config.toml
d_mlp = 960
activation = "squared_relu"
norm_eps = 1e-06
beta1 = 0.95
grad_clip = 0.5
Each number is 500 + 25 x the weight over its row's rms, rounded and kept within 0 to 999. Layers, rows and columns count from 0. Numbers have three digits each. The size before them is the row's rms in percent of the matrix's.

# layer 19 MLP up, 960x192, rms 0.0824, rows 265-314, columns 64-127
100:506478503505483522519522526479493543491488508484488479533505492477498516509478475476510549542491509551457525539526518464481503555481484492481468483556536458546542489477539539488481487488522506
092:476528496530488493488548492466522506494519495532541492503473504470485517522514495516524517501498487528489458502537464509521505501555513482537470541503482532507511500475487498529535577462505484
098:486511491478486496505486519537471512533513500529530511509499511524525512524467456453507464540529548548480508523531518502499471508529499449512506497481517485500506504494457484503501515471484512
093:551512523538509503486535537510447510541459498475473475531539497490558488503508539510470499521535526469442457499518515484469482528478485504533530513534532482499489544493509506500512495504517499
104:489506469537524503492498517520544489563510490520516527486493490508482523496522530479530500516519467511507506503531470541501504554488528454548505477489499511492518514574509479504486508529476499
100:462476519541498514460519496519480490519463498498515529486495504474526483467473490480488471498486523494501437501478452507453481544504536535495488466506519531534481523505459479518525502451501510
104:491485488519473510475523483499479517469483483467519486517512473527532498503529493492496501522499496482509510535525530513484462495541490479518538500511533471475495524499499516513482516548478502
097:490522518500535496485498510501501472508485474536484495472473533458480484502496491460516485525488518520511505526522499522485506482461488482531477493535434490538513487495513511468444514553543493
103:497501547488467436496504492522510549555492523472520518477510495501526521532478511496508532519509493524481510472502514532505469482527545471501476493522467487430475538543516497495496527533519506
095:455521485531432483494504498515443495473515491531479515519487481485516509523523475455496515488495500512488498531468490515474517496532503465496499513517542493513551518536510498488533480499529544
097:447487514525530472514505507468491460475499501488522498470515486480478486545487494498529512499528508472533458470537500516488448534503523494505493523523527549490464506505522456514492488462542465
103:523522486487534501507480527532477465572459516472448484539496511478518473489495474516479505536542528493463513520514516487506518520497500485510535482492497504523538542498502460471539507520487488
097:507461521471484511501513519547517499499504483490508502521530473528444501498496546486521480478524516497518469539518485509530479520489504513537494469469471489509472504480504516525435551488495497
099:515510490501475528472493508505487544474560514492541520502502485488509495527495482486532560495473503508502448504566471510495506543544480516547531473452519531518509507479490470480507532510547504
099:503497501494490446535552476478510519522512526519509484517494480524510446505480471462477525489525479537522515497503483494518494488476497496521487463482500504510486506546493520530463481533497520
101:535506465464506507507520505477532488499467550474508501508529490490482517528477548505500523490471483495532480506520517505464443520493467476477531500538494515478562502524505479502489483533495483
106:434501480554522542485519534522514515528465458534527496504469508505490495536484483451501491507495503511496502510516470514520482518582518476503475472492484559526509489493505520483486549491531498
104:470492540520491490457512517532488507500491454499512566539472492514507502532489462501469543544493506508514479540489504479452515462494503484480475494481492490505498491570487556483501482496477494
096:495525466479473495481533465481472467517531478485481464483518490485531491499521508520508515478515506478491513554535485466511477479501492493498447521529465524445493500535517461493528519460508486
096:468509474495483489517476523520493514527525496463522545486541473460534501472491441486503506514510521450531453516529490535509493501539534515537474434487513524533503540460507471480480505475506537
104:472526475465541491512453483511483531532506457478513492524521440512541491474479469524495493512520509505519474513488454473510466501547572470478509491504489520479508490530534518516493509524504507
094:509512542478498470512528473522496485491506471490501509534486472474467470517532462483456521547502536452495454481521528476474532504509514515531540451519482507528540528513491516545480557498521516
094:504541487540552463456514539495544481501498512491501481484476507510479491504468513459497551573526480485469489504510481470517498493475504493519517505479480510491529516542512544523525505508470502
096:493474512535496473499515503529494471475503521530508505495472473531439496540512488478500476527512488522524496531493482498485505493543509497542490473512467484520531532463512507499496459505514461
102:523479497492466503521515519520528510497492530502480505518473518501470494542517509480493487523518489491492461484545559489499475468462478498523466457472465492501532488540442501523505497488532491
102:484510532505509526466517500549470572525461473524565544528506526494466516457505512470530517487477509479534479492543469525538491518491523492541501490475530510523492484496515483544459515496513519
094:469474483473527485456515471493527513545483484546519513503465528462513464491508495461510482511499461487505540509517509481501493503510521464531486480535481535470513545542487532470474494513495498
093:509512474464511488515497475482514480502458502492516488522476491482528491504438500491526518518476494530503534508482509516458499512521497481499533454501492509508515496481457476532517501504510474
094:499494491488483490507472477477524443470524474527518540512464469492506495504529493447473475519467521526500492495487472501460491481529542503449516483523485472514494488547483541488499514474537510
099:516479551487465448503501472555481557468514534474491517495514453527518489503508515505534481487534464545509473511527448522490501520487518509467506526534510497479531479529532477463480502489533501
104:488519482493535466480491494511550499526513517448480513539493472494450522492496519509463504503523503521534519518523451498511521564526513489496508494518517483474519486493535519480465533468517461
094:458517520492475465487506480557485547495520497522551485481534506478538554481500526483480484520493481517506526509539490503510503539511511487508527500517516533474472520475490493501439473530470529
099:546502533520537508510527521502490498469518498483499485524500447478514493511529462513512490477518488537504486522499524495489506486540516480522468520541474556533558530525481550481472501506479497
102:491460545511528495519556466450524512483526488453531471430510485487503532493513546469497518504496491526476490558523508527447509517494490494513535496540510547516518473530503503504508494510519482
098:502527490523487476472461546511496525505487468499518494552488510454530532517476514510482515545497526508499470473533530503533520482464525507498506517550507478493509498493471497557475495464495501
104:497468513500533466491515515543526518453517474486478508475481473499531488500530476481490511545507492452460480514496493534471503550505472469493459449492493531488502477486527555485491545498497492
101:467487526526507472500487511509480504529498483497502514477485506513499506507457484519482529495510478533467503518506532496476461531493506473494479498496520548522477520524534464483523534488503501
099:513509481540469451504517487519476518484512516544520482505489466435514490526481477519453524562460520517464510503479529497459484481540537500533510516477502477474501543497487489501521450506485506
098:520472499494521528527455527493447535469518448455513494491508519535493486512487509495505565497503488504530542531505539524462503468514493481523523471520502497506544504474509529490473502481532531
093:479471506519480520488478511529522494501498538503507527462509493501521498471518514490524478485474526486460483520551485514460521502534483469465544464490514545480458469495531474471481536565496512
092:516516494475512499510505496516482479513496461468522521475485494522499478503523525489510538490475533528509483546499512457492451507528547482497470467542498482480495490549545487495505492491494481
109:477479528507504491489488491505491495492503495536483507518501510464532524513505498537513480545488560509500470488559515465526518470491489514488533453512516557494518495531443517504468506518505561
104:448502522496502491516509495483477494524521477522507491482499481511501511501498503487487490540530523509455513567507491479544488531498502509515484464506504492514516469503538506468554536528499542
102:485524478538503426527471536488458523502472479462486485492487484508481474532495446514493500477518528482510473515516511493477492514491524510532550501554457547524468564467490505513540502480549497
101:499461553538511497464478520531514503510496510473490509504507475514505467489461473521476490518484551543464505534515517521491509498481528502515476437467544537490488502536523508542521533530513529
103:486476459484475509489509531524510560505458473491481542478511428537506471481504485480553507476462503485495472540534508529488471513534529507549529479511529504484483487493495485570518539485500512
112:480486493476463535458502482448468459514504505514516526480475466466522509518511530437506537489526533543543471501489484522532496519500484512461469504533471542473520502517505459458497518496475515
103:512492513508482506515530498504491468486496480498522535518498517469521482520490530443496509520533540471497529522484525519453480492486467458485513488536513489534511545524536474512519469533488555
104:445480498540532462458472495477466526562497503488497475489511511462522507488491502486506533483519547475491481495506485510499480477523517510459487498485540483534485527494498501488484521482451536
094:495544466505461489462493522514515502529505498499513501493478469517445441510481541513519524512491493465485537513519509520492505522522482493503491490480447515477505497520520489478539511494510489
# layer 19 MLP down (transposed), 960x192, rms 0.0545, rows 265-314, columns 64-127
096:511474516488535445477506513533483464437491531551531518522523530511507461469522495525518518489479525463503477540472496502503526491498525448514434513480492523499527455530479459523525496516458496
090:457509526509496499512576489516519500519477470479547526497486479476506502535492475520522493516528514521529481494481460483507519513505507509490498452499519480530542490505505484513490515503503491
098:495471495512474519514554519471474523552524514438529542511478508488516495489499500458504477541511499529486465492499444510485495518522514500471449504458494481490519511480508476472492492481464499
094:475495487472467523501541519479487535457535559517496484542493512481471522514505471492494509513507524495484492540517488480492487466538483508483420492519499490510519492472497473489493446446479472
093:513493531499531501525482508449496480516498482483448457533466466476484499550488487501488513510543503504493487535479496511496501485511499524486471493499452483536535464483532490516464536473522535
100:458491492532528482490503511502499480526492487498481483479530505519481480498481467506506515533494467483495516473509498465468552522439480433523479526502462495540519527495519570491501490518515455
103:560492515501521495488523467534542502543519504484459523464465527552497492522531481485502524544471447536520461513461498482508462472507476524477462508494518501498472500525524495487509493505509465
085:480473498523539507531502468534515508593540519487484443487477508522485539551514530459521530484479517469518473483445524514506449507494499542521497494482493483495449498526476470495452497521504496
100:469470478558488508476498492543477482511505481519574452449520541505481500505488524531543522476470504464507484487525526460514502468482502545475494473452538473510508466501488501542501474483520533
096:497477494476507437514505535519491568504496545513520498493488527511471487527493441507504495524503503531491524540479542491527494523497494494548537527471489498494505510496514470548516508489542465
098:514500519485493499539484507464533516462507538478479517527486477509477503492478484503488511503492497465521516495432504517483514506455513502461459490498472465508508510519477492467477458478462546
100:521529503465479490501494499507473488472522527454419490484470466478499521508506497508495499533522502463496491473487529557548524500542514512507499505490489510491548475480506484550497507502509471
089:507486476519534549497482471497538508509481497501482493508479558491506500505514542502518533518493525509485502532495512505498496510502499504511454498504470469474494539518490548488486503498495459
095:489517511490479521488457520515507474514510497477522460519470517506491474496538509499475505527500445483509567476506465523498543550494472512489510493486464532511503492486502485544519501485487541
098:504501563538504529533539516518513537539482532503505513526495512459445500494492508488491540465481507506527519495502475518518500479496491480563490479492533502522509487487500489486529485495517476
098:554505544485484457491509521527548528470519484493517460539467499533523540483519504476486479465514452452500472516493471475480532494460515491486503480506496488494478517456505500498497517514518522
106:474534538501519536461526520492517509438474509476492509547517500504530522509530483475494451510508485503472502493513481485507528529477513528560532498479509515514498480522552486523476497501491477
107:516519503534483505491575538482499528494504523515541463508517502501442545517598501522508500498513486521439493499502527482471511479487497529515521494466511527485536499495501491481482454482475499
089:455474480509500523455503494484519541505520548523512463456515537468511459507540532502504527515514537473467544525508493509490508475465516504498501476500473500525536563470518486456489500527499495
101:511500532507489486510481511510523506529509507507461473499537491503503522528523438513487517531509488518497505467539523480532529503485546479501569491489468503470483518536477471510472469512501487
106:500491485491529514517486479481516482460526507453515427550471536493532507476475512524540537469480495478446473489507496490491503504478486463521522470458484510480529497500531494509461553477493479
093:493479506490483533489434498476473478484507475504530526540517505470477552515474497440558486515501485513554490533493493501502466498475525481484477506468517487498466444543533493500512469452526517
088:492487511541476498459539515483489506499522492525513536524520506502499517528488504480523541523517492509504494499454513487503531491491540501502506519501483511513458561535470499496486481500505485
095:497512505537509462468521455542504489510453482503493464475524499515512467492497519541507482493464502470523514498461489517490524499488491501494512441497525495505483518543495498522517495532467472
101:483486489518520509481484453530474496523522440518522479500505538482527540524482490513472466492515555470523448460559483481498486509515503552500488467497514504532472511490488474471510531510563479
101:497521488469499512541450500516477549505498509476490526510526499515482497517506528494509518480515493511501488491497522489556516502484510481500502534477527507489496491478509526514503475505522515
097:507509539539451461509522489447480532479524575509506525462482490499506526483528510531532516493538506502478478529529518474535511514472528512495456482478473502483516502476529493524491501544554511
090:493485543493491497532562497497524491509515494497535463469498485477476517519513516490526513514530503509506482513497490492516496505497520489484465527502478476484508513532456496496502492529512501
092:477480459469551496511494458501498451475549500530527571474489452508490452482529522446483481499514520568550477519515495477495506494516486467492510519474496485525491508482510480499533504486526486
101:503429469494455494533474488481513495483470487476490488518501542516516459514518511532488472515488508521505476534521525514471510457510515533478521506493485469510519497498518519520464473505532556
093:527529510521518571505505478512510504497473520511462507500512478519507509495452534471481451498481541504523517580512554492491521519468482516472514505507490456506475545520481504504487522499508474
094:486482483542446471508527490472502493508461542512466508436495490509511480553488498518511517505479507506508469511478500530481502510502497491512493548500512495480506469536497530513534524461556490
100:516508533500474467526507502489513517531483525531472527492441529466483454497499510508515544513489521506510496491443509512512514509525421521477499511446478512494506467531488498533504547542537509
104:524506498518499533488485491519502482507515539507500535487494496556459450458503470515516508484497510499497507498475496502502517464472526488487516463474475511433529537480502485524512483511536497
091:506500506530493511519517489528544489487504482485534509501482483482439495509508547495500508542498507540498489513530511501455530482475501482494497569521473495485491540522539511448549502532483490
103:505471503515505479508473525485467522477442538513489505487483510511526480475522540494512504473501490514465471459529487540455485494497530505500511532473493494533551519525530506490523473500512479
097:493520482511489513482469479519494459490520508483450493494509489513554465497469533523476526495505479480478502521474451510497455477520524487488473495502500519488471483487509474503449515445485504
104:525464468497457469525461480519520457476513510470473487475486480453502504521497505472481499505523498566502553488526522501453484521543522495539504535522549561477450466492484503548514521491481520
101:502526480469494571506448520478533546461482471524476505518507531529546514515500504504528520494486469485493482515543517498507490494462561504475534509522504509497505482450550481509491498509518502
094:475497486465487476466487478519514484506478510464479518499491482502535499508479489494545489485511567553465438504488500545500547526541498502461520485479517562498497494513521500511493512488538512
084:462494488537522533526531505563511541495494499513517494464481507539455498461531496493510518486465528516468564473515543466496474475485540466523502489508517458528505510481509490473454472531535523
109:512486492489485468474504542533499532463517517511524461504514505496512459492491499543504488522481481505509474520525511493455509551522514519481510512470495502504480477471491513523487519423534538
098:507503540479524507565496513500472482463511481464534467521501553485504516520517485492499529485506519494494522509464514485529477507505478540467459521486516529529516501479484526479485501492487503
107:467531508495541515510502507510522446448504493504499493487488493488481456489479486527523481500510486480490479437503504530516523504470469528479478508526454525500506521472549500503544473478462478
100:516479482503484527489473529515475481522501501486535503499502525494510525434508495553524509502505493515481528499496464514512527512515552483509487459492513477483528476501500464474489493471582500
106:545542490476466533519515530585505501482494497477464447506526485482499517501532490523480557471520455513498469508515476494522499516509532476549510486479493460509506504479503481467512472530477442
115:541501557507504506502493502515540478484509495522510450538513501482509548524555504472513536477491453471526484497469468507484553520498498479489518514523506531483483534502510513510507529479473530
104:472498481457451458524531518460497506534477539490469466501524533532495500503490482505494519474509435478483513525494485507543457495479446489500562517499503500459501512486500488533505548505516541
107:504512471508457484484478507460549450556533520518484498527466512497524504518478443477494545508494465494522517480535514441506515473511476459469493473489477516510489486489496519479476502499439517
091:501474488518507519461488531544514516511516532504518532497527489487496480477483487517528497523480500499509526514473441476508510490490477494483509545524500533444497464456471524496518506482504459